Weights of a small transformer language model: 91.9M parameters, LayerNorm before each block.
Each number is 200 + 30 x the weight over its row's rms, rounded and kept within 0 to 999. Layers, rows and columns count from 0. The size before them is the row's rms in percent of the matrix's.

# layer 3 MLP down (transposed), 2048x512, rms 0.106, rows 1627-1681, columns 256-319
092,224,203,180,167,172,170,132,193,224,224,183,189,252,202,167,176,130,193,190,226,211,274,219,197,196,137,165,132,225,180,215,110,187,275,231,243,200,212,202,203,160,189,186,201,220,219,200,203,174,204,212,251,207,182,208,213,283,193,140,207,194,202,259,154
091,199,180,178,179,223,261,212,217,203,198,185,252,256,214,220,217,203,203,181,183,201,228,200,195,166,201,226,252,221,224,213,184,160,172,162,187,193,189,185,171,136,211,189,142,240,224,223,229,192,219,207,240,133,200,199,208,272,214,185,167,230,207,257,164
093,274,243,87,211,252,209,183,197,201,176,180,217,213,178,226,215,212,244,211,195,201,199,264,144,242,197,203,169,255,213,161,173,184,181,215,188,194,184,200,232,186,199,184,204,196,185,146,188,185,201,163,184,212,206,218,143,247,215,148,214,247,217,160,266
099,160,219,209,250,224,204,121,270,164,196,171,222,205,226,230,159,210,152,179,241,187,189,202,269,221,220,216,288,191,224,222,207,195,204,241,138,192,189,197,169,263,168,252,218,144,228,182,222,152,144,139,217,198,209,227,136,215,161,187,189,233,138,211,195
105,174,226,213,143,167,225,123,151,179,171,252,189,167,206,132,190,234,238,194,217,217,168,259,137,184,154,220,184,226,213,214,221,236,229,151,179,224,196,246,208,195,195,235,174,183,251,152,247,262,239,206,216,173,192,171,239,221,175,210,162,210,211,185,198
100,237,194,183,169,257,252,213,206,235,238,166,213,213,214,166,199,211,202,175,166,194,229,202,183,202,205,208,233,270,287,190,228,142,185,189,178,237,210,167,207,252,175,162,182,149,186,171,207,166,162,224,194,198,174,196,197,186,173,212,226,237,162,212,240
097,184,230,238,253,234,165,244,215,214,193,216,198,221,175,139,173,246,213,187,151,186,180,199,231,165,162,184,226,182,196,256,181,177,170,151,203,231,218,218,243,224,216,203,169,244,136,159,242,143,259,156,153,186,182,147,198,190,202,190,182,217,190,147,168
093,159,214,168,250,200,174,169,193,213,203,209,209,149,227,174,238,179,240,209,143,163,191,194,222,198,202,214,147,191,149,201,251,198,254,207,199,234,135,261,179,150,260,194,220,235,177,225,254,179,156,261,284,213,229,204,226,238,171,191,178,211,205,184,231
088,241,166,210,168,167,221,205,221,224,233,232,191,213,187,179,185,214,192,194,192,136,205,145,138,174,176,205,212,200,217,204,264,204,200,167,190,201,220,204,282,247,264,180,248,218,186,181,200,201,194,209,215,218,233,158,176,265,191,215,166,173,257,204,225
109,210,247,207,134,210,221,208,216,206,200,221,211,231,246,202,210,188,209,172,236,229,218,228,183,128,236,178,180,162,184,237,197,159,244,218,203,215,247,211,193,234,217,246,195,193,235,215,208,210,229,174,190,204,188,195,190,242,214,247,170,205,175,223,255
106,219,205,167,218,206,165,155,180,194,154,193,170,222,188,203,240,192,250,200,163,222,219,170,190,186,145,176,164,200,199,218,231,259,220,260,225,225,217,151,233,231,171,185,178,263,205,184,188,167,214,169,147,236,181,261,208,192,232,226,210,159,195,191,239
100,217,164,153,121,209,228,199,218,211,200,207,186,182,188,227,182,291,159,158,176,214,209,183,226,200,199,204,152,173,224,164,216,182,210,145,240,201,234,206,172,211,169,174,225,225,182,226,216,208,285,226,221,175,196,158,194,219,198,243,209,204,209,177,210
104,185,187,210,234,204,158,148,182,191,237,208,211,204,182,124,214,184,215,218,125,243,198,160,225,155,234,233,230,212,233,212,188,189,215,176,188,197,183,199,183,197,243,180,209,180,189,206,204,169,151,199,134,154,209,209,217,209,170,196,198,206,228,178,221
098,144,238,177,192,216,222,196,197,153,226,210,154,250,202,184,244,175,245,175,257,219,203,212,162,205,150,180,205,225,181,174,248,224,216,165,215,205,273,218,206,115,169,237,170,146,184,199,238,199,213,166,208,214,222,171,213,238,243,196,226,190,287,180,179
105,247,226,185,160,165,233,139,202,220,202,187,172,203,254,187,178,270,197,233,170,213,193,175,248,144,210,238,181,206,247,226,194,179,142,233,221,160,162,186,203,226,232,158,183,239,180,210,190,207,183,87,161,257,158,177,171,244,229,198,202,195,283,177,188
094,179,247,201,227,166,227,221,188,201,164,196,198,229,235,206,122,145,197,197,162,219,205,201,196,186,173,207,236,223,211,167,210,202,201,166,221,186,225,180,193,244,196,217,217,217,172,165,188,225,235,187,175,167,208,226,244,196,210,192,143,165,227,174,189
077,139,236,269,186,159,241,236,210,156,143,205,174,254,223,212,204,205,228,178,133,180,170,236,165,223,173,166,196,183,131,207,191,224,175,132,185,237,149,208,220,190,185,196,217,166,204,207,172,234,221,243,202,167,113,188,160,156,240,156,202,188,154,192,234
100,222,188,180,235,160,231,208,225,183,193,174,186,223,196,159,198,193,225,172,94,212,212,160,173,219,229,219,257,214,184,178,218,182,178,155,162,162,262,155,156,235,189,212,210,209,178,207,224,230,163,126,183,146,108,246,159,213,188,167,176,187,189,216,186
094,185,209,151,178,213,221,188,154,229,256,197,130,194,191,228,216,198,219,259,257,218,193,186,236,148,220,162,160,224,202,219,212,201,198,230,231,281,217,180,233,221,233,157,154,245,200,155,209,156,192,201,200,203,260,230,194,164,201,164,216,128,204,208,234
100,201,195,211,215,223,174,189,203,181,183,176,166,169,211,198,279,187,219,182,197,206,190,176,209,215,209,239,228,223,208,209,222,227,138,208,185,180,158,162,139,200,252,181,179,194,152,228,163,241,228,198,178,154,182,207,186,149,165,202,224,161,217,203,238
105,255,227,171,212,178,193,185,163,191,125,187,229,242,236,260,162,195,193,209,234,188,179,210,194,234,200,158,198,238,173,192,221,174,273,146,200,223,205,189,230,205,193,215,210,223,217,146,190,222,204,174,220,176,177,209,165,221,176,247,173,184,203,174,162
095,254,244,173,263,258,202,201,179,226,197,203,218,193,226,214,227,221,177,171,176,228,153,171,208,157,159,269,176,227,171,221,266,154,200,219,259,156,174,219,222,197,176,236,171,230,232,233,287,205,187,210,237,181,198,181,184,159,220,174,175,186,168,162,213
093,174,273,194,207,218,153,240,205,188,187,181,204,149,148,214,222,237,266,156,227,191,208,196,261,206,192,176,256,221,184,156,188,162,221,173,221,173,225,181,186,157,215,204,191,219,214,237,209,221,212,184,223,264,194,171,222,227,187,210,215,188,201,192,127
115,164,213,230,209,229,167,146,156,160,178,192,196,208,158,154,243,234,222,215,228,199,185,217,191,162,144,185,155,222,144,233,204,202,228,225,216,186,205,233,189,123,201,237,220,151,217,258,210,159,179,195,182,242,199,232,232,259,229,158,206,147,180,187,254
104,178,224,192,216,222,190,226,198,174,195,207,180,197,240,207,242,205,186,227,219,182,192,181,167,277,195,229,185,190,192,163,161,212,155,201,196,196,183,220,237,174,175,219,173,231,209,218,166,216,232,188,189,168,204,218,213,204,222,204,213,247,171,180,193
103,241,165,189,201,175,195,200,171,216,209,193,174,186,191,209,174,176,187,222,216,228,149,163,187,189,212,182,191,211,173,197,233,208,215,184,203,224,213,209,202,151,182,244,213,180,220,182,215,244,228,192,211,181,134,217,205,279,233,181,200,192,232,145,222
095,215,232,192,184,221,206,216,203,192,199,189,190,209,209,182,219,186,169,214,183,183,216,199,198,251,235,168,221,215,172,161,230,207,196,188,182,187,175,198,161,203,228,199,220,219,221,196,196,204,177,194,182,252,222,216,243,252,199,214,191,209,161,164,194
104,231,143,202,209,207,185,260,158,199,216,245,212,194,189,187,188,187,209,206,218,187,249,200,201,188,146,177,198,191,247,248,166,220,195,176,186,259,202,220,250,170,185,171,213,182,245,217,197,223,173,208,161,200,153,221,192,248,234,126,206,251,199,178,197
094,145,178,179,181,246,149,210,118,175,160,138,191,216,261,200,219,211,247,189,199,212,179,181,167,197,239,224,221,229,148,186,202,174,163,212,261,179,203,218,250,209,165,182,245,197,202,197,211,160,194,214,233,204,206,147,191,224,235,179,217,140,220,196,228
108,186,170,205,202,215,220,170,212,218,159,244,161,203,177,194,222,238,189,190,187,211,167,237,203,157,192,202,193,210,192,222,192,192,200,188,220,181,172,173,234,214,193,233,197,196,256,189,190,196,199,236,203,183,189,223,156,223,151,239,204,179,218,201,200
095,182,174,167,166,190,188,182,195,164,186,185,236,172,176,173,183,242,189,166,197,207,208,149,211,230,235,234,241,260,223,217,215,213,168,211,189,191,183,287,239,191,226,217,220,213,193,237,187,187,214,202,176,182,244,189,228,188,176,190,214,242,191,165,227
101,179,217,217,223,222,219,184,168,219,204,210,238,207,241,173,212,191,189,214,176,242,240,209,169,190,175,248,168,231,248,191,232,153,209,209,171,264,209,190,232,180,210,213,198,180,210,196,234,205,182,221,192,168,174,182,256,196,248,210,177,183,218,202,207
102,166,196,169,198,218,200,203,196,206,184,160,195,174,205,182,156,188,201,233,181,168,244,203,124,221,210,196,254,176,181,154,140,194,211,183,215,226,185,189,183,173,254,182,171,217,187,207,174,167,189,233,202,234,212,261,169,198,205,162,172,213,191,146,200
105,216,223,251,226,217,178,136,176,208,208,183,258,181,203,202,198,171,186,217,223,207,136,238,152,227,134,160,162,175,276,228,275,200,180,160,209,231,181,209,187,237,250,194,208,223,190,203,234,160,219,210,187,211,203,211,170,233,195,223,278,189,151,233,226
108,186,190,135,204,170,205,172,162,221,186,161,225,218,223,193,112,179,192,205,162,188,220,221,236,146,151,172,147,240,222,221,219,211,192,196,191,215,190,180,189,189,162,198,151,241,224,141,184,210,220,213,232,219,202,228,237,184,202,189,180,236,233,167,236
095,253,221,215,238,203,216,228,226,172,188,199,221,149,159,217,207,224,160,210,244,210,198,244,231,205,245,174,221,201,161,171,274,256,232,181,178,192,170,215,144,216,202,237,183,216,161,252,227,216,180,232,196,179,216,156,252,238,193,205,184,173,224,180,190
096,183,196,201,181,243,162,150,166,173,189,254,170,159,230,118,149,224,176,198,179,219,236,164,157,214,213,214,164,178,151,218,222,191,193,207,167,196,219,153,131,206,252,239,134,215,148,179,207,238,237,179,189,168,206,183,256,198,155,138,207,143,217,209,195
098,194,160,147,206,193,162,232,201,200,167,167,202,226,231,180,170,222,205,194,183,224,194,213,222,181,200,172,168,190,256,183,253,191,237,188,217,182,200,161,227,187,167,203,187,192,158,185,154,193,194,232,223,160,225,207,187,221,167,202,166,236,165,155,238
084,233,251,195,232,203,226,227,230,280,211,211,222,225,196,205,221,229,196,178,196,189,215,215,190,206,197,192,189,178,206,199,219,201,248,236,140,257,186,226,197,217,234,197,219,191,162,167,247,211,242,208,161,183,198,187,156,144,172,194,241,165,200,294,240
088,210,245,253,167,229,175,248,207,147,164,215,233,251,189,160,245,162,223,172,202,145,169,233,158,144,220,187,225,242,213,214,231,220,210,153,183,208,228,259,227,206,175,212,203,181,197,224,234,176,210,206,234,193,224,248,201,149,171,176,187,219,214,193,183
107,241,227,159,188,191,178,188,158,220,163,207,186,196,196,155,174,202,176,182,203,176,164,258,249,151,176,219,211,208,157,194,181,166,205,177,131,147,225,155,194,200,213,249,221,244,219,212,251,153,154,185,240,185,215,198,224,205,159,276,225,230,199,176,199
099,260,154,203,153,233,174,185,212,210,209,207,232,213,231,205,216,192,188,247,277,246,184,218,185,217,186,205,193,175,208,176,168,188,202,207,272,167,188,225,197,239,229,234,194,203,239,159,142,195,180,200,246,186,188,224,162,171,235,224,225,161,146,151,220
096,201,181,120,201,254,167,229,159,154,207,186,244,218,216,224,167,227,228,199,238,182,199,216,232,269,190,245,220,222,213,192,203,208,177,215,140,184,192,183,164,232,192,164,209,200,177,227,220,203,251,197,252,123,207,238,191,212,181,205,160,222,203,151,215
102,195,215,157,187,156,189,210,194,197,226,192,181,204,210,177,206,194,211,157,207,172,203,124,183,179,215,195,165,151,164,189,202,210,223,220,198,215,222,181,207,202,169,179,192,249,179,232,180,166,149,237,161,170,130,179,213,213,238,205,211,225,212,265,194
088,151,253,173,245,183,153,207,197,212,211,162,215,230,219,224,162,241,239,136,204,176,179,194,247,228,201,224,184,251,213,201,113,246,160,208,182,226,237,215,183,213,210,270,190,196,237,218,259,197,227,244,218,181,146,223,184,166,246,205,196,191,188,189,181
093,226,185,225,175,217,243,224,184,209,176,181,250,190,210,224,273,227,214,175,238,197,234,189,141,222,150,188,177,204,152,192,235,127,187,144,214,212,255,168,170,214,209,176,242,239,180,154,209,179,163,219,175,164,231,211,212,182,210,217,182,164,186,279,187
092,189,172,203,183,124,229,136,227,213,175,184,234,144,166,183,199,250,225,192,142,197,162,262,172,239,185,205,266,241,142,237,228,209,179,210,190,220,216,236,242,192,208,200,226,197,260,233,223,168,199,258,161,227,203,156,221,179,210,186,207,206,207,186,198
099,203,211,221,223,200,214,190,209,201,214,192,215,256,231,213,208,197,209,126,180,189,195,233,193,215,171,233,183,241,226,207,167,191,210,189,172,220,221,243,172,190,214,224,192,159,201,214,190,144,226,240,222,153,230,206,207,199,170,177,202,181,218,181,223
092,203,171,202,181,207,249,183,226,200,195,170,158,222,175,208,156,215,222,240,252,156,182,206,161,198,225,264,173,151,208,184,238,173,213,134,239,246,187,174,239,186,227,180,203,155,222,208,209,226,209,196,213,179,241,220,246,216,192,207,180,200,223,115,170
107,238,254,167,160,186,180,246,198,163,181,196,176,185,164,197,202,231,152,195,182,188,209,195,214,240,229,225,200,188,195,141,207,210,209,138,176,161,231,202,236,180,262,209,215,187,208,194,175,201,197,191,162,233,214,182,209,190,160,209,160,192,241,199,188
109,167,190,213,157,189,231,246,222,200,224,217,163,246,190,214,226,151,180,229,178,186,159,158,215,221,172,183,183,201,225,225,205,190,176,188,131,207,156,170,239,227,194,258,217,172,198,242,171,185,199,193,184,236,207,192,194,194,209,139,246,204,230,180,190
107,194,151,189,176,194,219,200,202,188,216,175,163,255,154,159,180,202,178,245,221,194,194,164,177,172,120,144,176,157,229,233,225,193,217,186,193,254,219,181,220,261,202,181,192,187,229,192,134,168,173,197,249,220,196,198,210,184,216,248,177,198,183,152,233
097,207,217,205,183,189,177,228,182,206,227,187,206,165,217,153,171,248,167,215,196,182,203,214,217,176,185,231,184,219,201,198,156,160,157,203,211,200,205,228,189,213,175,170,197,238,235,190,211,207,196,152,233,205,156,220,184,222,204,168,188,210,206,191,189
094,208,231,204,194,216,203,216,179,201,234,199,207,158,225,206,230,207,220,212,166,208,185,185,202,205,223,250,200,153,175,245,250,196,172,187,216,147,184,198,199,159,173,208,209,208,197,211,179,213,176,241,279,186,206,231,244,255,209,150,166,259,202,188,251
093,159,224,202,280,187,177,247,244,230,237,192,200,243,194,191,186,232,166,196,189,151,201,217,177,197,179,188,198,198,155,218,216,150,179,211,205,283,209,210,238,200,211,175,172,150,205,215,218,225,198,241,146,142,192,187,198,189,219,149,170,163,182,187,196
# layer 3 MLP up, 2048x512, rms 0.078, rows 1628-1681, columns 256-319
093,208,175,200,172,211,186,221,245,182,155,204,209,215,234,248,193,193,174,197,229,198,237,258,142,201,171,186,190,194,206,210,199,236,169,207,194,215,201,202,211,195,181,225,161,165,213,179,189,173,159,174,220,169,175,225,209,210,206,176,179,219,249,246,199
093,242,219,231,242,209,142,123,204,178,211,133,144,172,231,305,228,208,180,203,197,208,228,215,198,188,235,190,219,208,199,197,236,204,185,151,246,220,187,225,241,200,206,216,176,216,230,191,132,186,157,247,162,215,225,214,183,159,268,195,187,199,221,179,216
092,165,223,204,219,218,216,142,225,209,178,156,187,213,234,216,154,197,197,228,235,248,215,189,198,152,237,251,209,185,275,170,231,189,153,178,164,205,129,225,162,205,161,247,169,136,205,154,177,168,134,218,186,211,233,194,196,174,181,273,197,198,224,158,190
102,196,224,194,183,183,276,162,206,171,185,190,249,195,172,145,172,265,212,206,229,255,253,195,215,174,184,264,228,187,208,212,172,171,252,241,177,185,184,148,203,198,190,209,251,191,212,137,231,250,204,284,235,193,220,200,227,201,209,232,213,238,196,115,199
105,242,223,164,202,205,218,187,204,213,166,178,203,221,172,225,186,184,242,202,166,125,227,175,225,187,210,207,183,237,207,188,200,188,171,219,173,236,184,183,195,189,205,209,184,167,207,219,195,159,198,275,206,216,218,197,198,172,220,227,173,180,164,163,185
096,223,221,214,185,261,175,239,213,157,201,176,253,211,193,207,188,258,211,246,213,195,195,195,198,186,165,201,143,140,253,231,208,193,139,199,228,228,164,219,196,194,233,170,185,164,161,224,214,182,248,134,179,209,214,166,201,144,220,162,168,174,223,169,184
087,147,159,232,242,243,238,163,221,233,222,229,186,220,184,206,161,130,230,258,220,177,163,202,224,160,191,243,172,258,168,182,232,262,141,208,206,208,226,191,218,164,177,204,211,248,187,196,191,182,221,199,161,212,177,166,196,228,193,229,200,186,178,202,176
092,202,197,203,194,200,183,259,173,133,183,204,194,222,187,119,187,217,180,162,191,235,165,145,183,256,207,208,178,199,190,195,161,215,193,190,199,221,202,295,143,201,161,149,181,243,203,216,187,187,199,240,210,204,246,252,193,216,221,167,197,184,163,238,196
116,212,197,173,187,187,191,279,197,178,194,227,214,197,216,173,202,243,254,239,202,149,285,173,175,200,246,276,178,213,232,176,191,208,211,188,146,255,259,218,203,209,227,179,198,193,187,208,230,200,188,148,181,222,203,158,108,168,222,174,208,216,165,194,226
114,185,255,160,207,227,229,165,175,195,132,168,182,184,162,264,219,181,217,185,176,233,186,210,171,231,139,135,197,208,232,242,210,242,205,260,215,206,216,157,213,181,132,247,144,168,240,198,181,160,204,156,130,197,200,202,217,199,213,167,202,185,171,235,220
098,208,216,203,224,171,188,229,203,201,214,189,164,183,236,242,163,195,184,147,171,188,214,209,240,204,229,178,146,186,233,198,171,142,156,182,208,149,247,200,205,200,149,201,192,243,171,162,217,194,232,202,179,225,209,224,216,172,156,194,237,175,216,202,227
108,173,226,208,267,200,199,193,154,187,235,140,200,216,221,236,163,147,217,193,236,245,217,213,214,214,183,176,216,202,166,209,189,128,216,155,189,202,176,242,213,200,228,198,158,186,210,207,280,219,149,191,179,173,192,212,213,147,167,231,195,173,200,146,147
097,182,216,204,190,201,168,195,161,174,151,139,170,190,146,175,191,192,212,188,179,233,222,191,170,249,238,202,204,210,219,206,214,176,207,190,223,260,198,198,200,163,213,252,245,176,231,176,206,180,223,248,172,206,230,147,254,247,180,220,201,219,189,216,218
104,214,157,214,200,220,191,167,186,203,124,222,218,185,170,152,187,205,200,265,216,231,170,213,110,160,189,271,193,196,209,140,199,194,235,233,170,191,228,191,272,257,251,184,210,177,188,235,164,180,195,179,259,173,204,188,254,228,191,196,156,189,164,174,203
092,209,208,173,186,150,230,219,165,184,201,227,224,239,275,200,209,198,187,217,181,211,181,204,228,198,172,220,166,193,212,165,231,206,130,182,202,209,207,233,196,222,192,231,179,192,216,197,230,234,206,179,211,151,202,210,221,219,229,198,215,177,226,230,204
080,232,174,229,135,213,160,185,229,203,181,211,230,271,195,204,185,252,234,242,167,165,159,240,190,224,181,176,207,233,132,225,177,201,180,178,190,226,130,255,263,187,187,206,214,198,219,157,176,193,151,250,172,140,171,223,159,223,231,213,167,194,211,241,246
101,187,183,143,181,241,230,240,214,216,200,229,202,157,183,230,246,210,145,234,172,137,207,212,193,182,228,271,156,193,221,161,226,224,212,202,100,203,246,180,222,217,159,190,177,189,236,249,197,213,232,173,201,178,139,175,217,180,199,207,215,211,194,161,231
090,146,194,155,203,237,222,236,179,208,215,256,158,199,214,270,157,188,247,252,194,171,191,232,236,192,164,208,148,173,209,219,165,242,215,182,246,227,188,239,195,179,210,222,207,212,207,136,247,146,150,190,213,202,250,186,225,215,176,183,202,215,171,224,187
091,196,205,208,216,195,203,215,217,188,180,173,163,180,187,188,282,188,173,200,217,229,128,215,217,216,227,216,210,181,180,210,212,223,199,206,191,158,164,208,152,228,223,170,176,214,161,219,226,217,251,186,142,182,177,207,169,197,162,160,196,211,217,159,213
101,223,204,211,181,217,174,139,239,162,123,231,218,214,244,154,188,189,147,189,197,173,152,218,207,173,217,163,170,245,226,164,217,241,153,130,149,239,220,204,233,234,173,230,272,214,254,138,181,185,179,186,266,155,139,172,213,217,206,198,215,206,179,173,223
090,197,242,210,214,240,196,121,194,152,191,179,160,204,180,197,181,251,256,196,105,214,182,230,146,215,198,202,172,161,258,248,191,192,199,202,209,168,192,201,200,224,142,205,243,197,189,207,208,188,214,239,228,216,168,206,203,113,211,223,190,203,211,191,180
089,241,212,157,178,225,207,221,229,202,192,209,240,177,186,226,208,227,205,142,246,212,207,240,213,200,190,177,189,196,221,190,220,183,203,176,205,155,201,271,180,214,193,201,171,225,205,187,160,223,176,181,166,204,214,229,232,258,167,208,223,231,212,238,230
122,227,229,197,236,184,218,184,163,138,166,179,185,182,176,189,187,195,207,144,176,222,191,204,165,195,154,189,207,174,249,243,186,227,213,208,236,193,195,229,230,181,217,197,161,225,210,211,183,202,251,211,181,217,178,180,202,250,212,216,246,119,189,158,222
107,204,181,181,230,175,172,248,208,267,171,200,190,185,171,155,184,190,211,218,195,224,202,201,211,262,191,220,183,232,135,151,185,217,257,254,162,227,257,216,197,194,179,228,181,190,229,218,172,144,237,235,230,187,212,262,172,221,203,192,196,202,252,208,249
105,203,224,183,143,164,225,203,188,213,235,204,152,204,239,183,161,222,189,184,154,227,187,253,236,177,218,207,214,208,204,166,235,192,165,193,231,188,238,240,171,192,181,250,149,173,230,200,191,229,229,199,200,154,198,149,211,237,224,193,215,221,246,104,173
096,154,202,184,182,180,225,148,182,240,214,195,207,186,217,212,214,190,207,182,166,209,202,214,203,242,170,240,197,166,243,92,191,200,148,207,222,219,216,189,211,214,229,246,236,230,243,187,169,190,189,188,148,214,221,185,255,188,236,255,223,218,133,126,181
110,190,119,151,164,213,192,267,172,155,182,216,213,189,168,201,194,207,213,200,227,197,241,150,194,179,165,188,239,193,239,203,214,178,193,216,209,256,196,210,212,186,192,202,202,175,211,146,183,207,166,218,201,219,218,216,159,224,260,120,198,210,164,199,245
095,228,178,162,180,177,182,226,197,187,220,198,247,189,213,220,161,195,187,202,269,260,166,219,206,257,186,191,157,208,188,164,228,188,175,220,220,203,188,170,269,253,181,203,166,187,187,230,198,176,254,207,256,260,192,183,200,166,199,219,166,157,234,169,157
126,151,202,171,208,173,179,181,195,168,198,214,195,170,179,174,188,187,254,223,228,206,157,207,213,207,164,172,214,219,206,199,215,197,191,239,198,186,236,241,224,186,207,210,256,158,222,202,160,196,195,215,179,186,240,191,196,163,197,172,158,219,187,171,217
093,209,180,221,135,231,209,171,208,221,230,219,163,180,195,204,193,231,176,174,195,187,192,179,183,192,213,239,196,163,208,220,196,220,210,180,163,223,232,181,204,178,170,203,199,251,235,190,214,237,150,229,197,221,187,199,171,170,177,194,180,206,206,223,166
096,172,136,244,200,237,188,194,181,172,188,241,209,223,155,215,157,154,163,189,197,192,171,167,204,173,156,194,206,206,217,167,216,203,244,239,194,226,193,238,201,207,183,210,225,219,248,207,160,225,169,228,203,219,187,214,185,193,192,183,213,231,180,192,165
105,133,203,225,190,184,206,213,230,213,219,185,201,176,166,181,170,219,198,219,178,181,237,161,196,204,149,206,249,158,208,137,225,220,161,221,194,174,237,243,242,205,152,218,189,224,216,181,145,150,188,196,178,226,219,218,214,193,177,103,206,138,184,188,240
100,164,162,192,209,222,211,196,156,258,228,211,202,172,175,215,200,152,220,203,223,256,201,209,183,235,187,242,224,196,226,207,248,208,160,230,200,170,163,211,172,188,217,176,195,270,237,194,186,182,165,216,214,246,240,270,215,174,249,237,243,205,171,219,179
109,250,204,228,273,217,212,170,168,226,230,190,219,209,214,217,156,178,187,111,193,250,201,221,238,195,203,188,140,229,259,247,230,291,204,214,208,184,206,184,196,199,260,158,170,236,260,195,200,204,190,205,244,246,186,167,214,192,159,202,147,196,197,203,210
092,211,187,180,257,190,253,182,197,194,203,242,236,182,192,171,278,245,157,216,192,204,220,267,211,226,236,192,214,210,214,166,189,229,203,181,147,135,144,168,139,217,254,232,187,148,146,214,227,217,253,214,146,209,179,221,212,186,244,231,135,185,225,217,177
097,195,123,193,154,197,219,181,203,159,178,231,184,191,209,169,185,206,193,196,203,249,170,232,143,213,160,165,212,122,199,169,213,215,191,196,218,220,192,182,210,208,249,229,167,253,189,241,132,233,200,161,184,176,184,195,215,191,191,232,208,206,192,211,218
098,216,213,197,225,152,263,202,164,241,184,195,209,207,189,259,188,250,199,209,158,192,250,183,273,203,209,174,237,231,141,203,198,251,206,192,217,142,217,169,209,190,203,169,202,226,188,136,212,142,213,212,246,193,193,212,196,168,245,218,283,210,277,212,222
079,193,207,196,183,203,187,229,231,238,194,184,227,259,190,136,208,242,171,178,194,185,198,255,185,183,215,189,183,228,227,149,236,201,252,175,190,183,162,250,245,208,129,199,248,207,206,177,191,201,139,217,157,182,182,198,214,214,191,233,208,141,160,222,210
084,209,227,217,199,245,193,243,219,162,179,189,184,215,180,130,206,181,214,130,184,214,172,149,195,160,190,149,204,232,227,196,225,215,189,190,189,235,188,182,232,170,154,204,195,160,197,187,189,216,186,197,196,226,186,254,242,211,205,211,198,227,256,256,176
103,207,219,256,200,132,195,186,179,208,168,182,219,280,199,190,176,158,150,142,208,205,205,252,200,202,164,218,180,192,161,250,184,209,256,226,173,204,154,192,194,218,198,228,205,166,278,217,186,168,210,203,227,233,177,210,201,168,167,216,207,111,153,215,244
100,218,176,180,188,186,168,218,176,181,259,181,204,214,161,236,213,188,233,184,216,224,199,206,252,161,159,176,195,207,210,211,215,192,195,202,202,167,204,144,214,169,182,228,201,223,199,254,165,238,174,238,219,152,182,183,204,214,206,166,174,132,205,164,166
092,150,222,129,211,221,158,184,175,175,180,208,186,189,169,210,159,194,220,180,201,207,211,205,193,245,166,235,186,185,160,199,190,174,205,203,185,222,271,199,189,242,228,108,155,212,199,215,195,188,277,222,190,207,238,242,185,153,187,238,174,214,129,202,225
110,186,198,172,218,185,160,221,208,177,165,189,233,226,122,219,179,206,179,182,270,182,185,187,133,213,219,185,163,139,237,210,238,239,214,226,208,165,217,170,221,248,203,193,229,209,171,213,204,196,264,239,222,232,197,172,178,182,184,226,203,231,179,162,213
081,179,194,161,279,148,212,228,232,169,188,235,216,192,193,189,178,175,201,177,245,202,218,203,209,188,180,206,181,231,238,184,149,163,146,212,255,217,232,195,205,193,149,204,203,166,197,209,238,224,220,173,255,200,187,182,191,232,220,223,221,196,221,206,182
092,205,215,229,198,181,205,199,187,228,174,173,211,201,219,209,242,290,236,220,174,187,169,209,201,203,181,199,242,220,194,247,194,196,204,239,181,195,130,209,122,214,200,191,209,193,177,211,186,165,208,217,205,209,247,250,231,194,136,211,184,177,212,213,202
093,222,191,172,200,153,288,181,171,214,184,201,193,154,194,190,191,194,189,110,212,232,154,238,199,218,164,189,195,196,231,241,224,162,207,215,146,206,212,218,219,234,204,167,185,236,235,201,140,173,189,249,177,223,222,191,162,194,170,233,239,210,236,185,213
095,123,191,226,166,172,202,197,196,209,168,246,249,201,208,266,246,189,182,196,211,195,173,234,238,243,166,183,184,270,190,257,207,221,189,183,124,246,226,161,178,219,241,254,240,179,206,212,202,186,141,226,215,201,220,217,214,199,210,238,193,188,196,170,223
090,179,153,203,180,198,216,222,208,206,212,212,116,172,223,209,178,221,195,207,191,164,157,231,150,205,169,206,230,211,180,169,176,200,196,227,213,259,179,171,177,222,242,253,179,161,196,255,188,177,218,214,218,201,217,207,227,210,168,209,195,163,217,125,183
108,203,199,207,215,243,176,201,224,195,222,196,185,145,196,136,208,203,169,258,161,207,225,134,212,283,222,206,192,253,254,248,271,220,256,209,196,199,246,186,225,177,214,242,185,169,187,206,218,186,201,134,201,219,207,118,219,150,212,218,143,139,153,141,240
106,192,192,173,169,229,196,234,280,238,183,230,148,248,223,198,206,191,132,206,199,202,144,194,172,195,180,231,227,124,195,216,252,142,131,209,187,213,213,187,245,229,221,256,209,199,130,186,230,192,180,239,184,290,201,187,188,188,202,192,240,283,225,209,204
109,173,133,243,218,187,196,190,206,218,163,197,164,184,172,262,200,241,187,238,185,134,214,191,211,228,186,148,194,197,218,227,198,209,174,199,168,214,205,160,211,261,205,160,230,217,223,246,168,218,211,219,246,270,199,250,197,204,193,194,208,161,164,204,174
097,215,181,245,175,183,219,182,222,219,190,223,240,174,180,214,154,183,162,145,165,183,180,230,181,162,212,226,169,157,113,173,230,162,189,229,181,182,231,153,197,196,213,217,218,191,192,183,148,238,167,186,246,181,183,228,168,193,203,200,228,224,199,164,195
090,216,187,204,200,192,218,143,215,163,232,129,161,211,181,204,160,240,237,206,229,216,239,198,157,203,176,202,172,176,232,140,193,220,170,204,173,188,183,142,189,209,167,194,217,216,222,190,143,153,193,188,174,188,180,183,177,195,195,215,199,191,220,174,205
097,241,187,223,218,181,179,208,229,254,207,216,242,249,192,206,224,184,211,170,182,242,223,227,179,177,154,192,199,191,151,168,210,157,191,230,201,228,183,198,249,160,194,170,165,208,240,203,233,185,204,242,148,179,219,185,195,201,233,218,182,176,140,190,161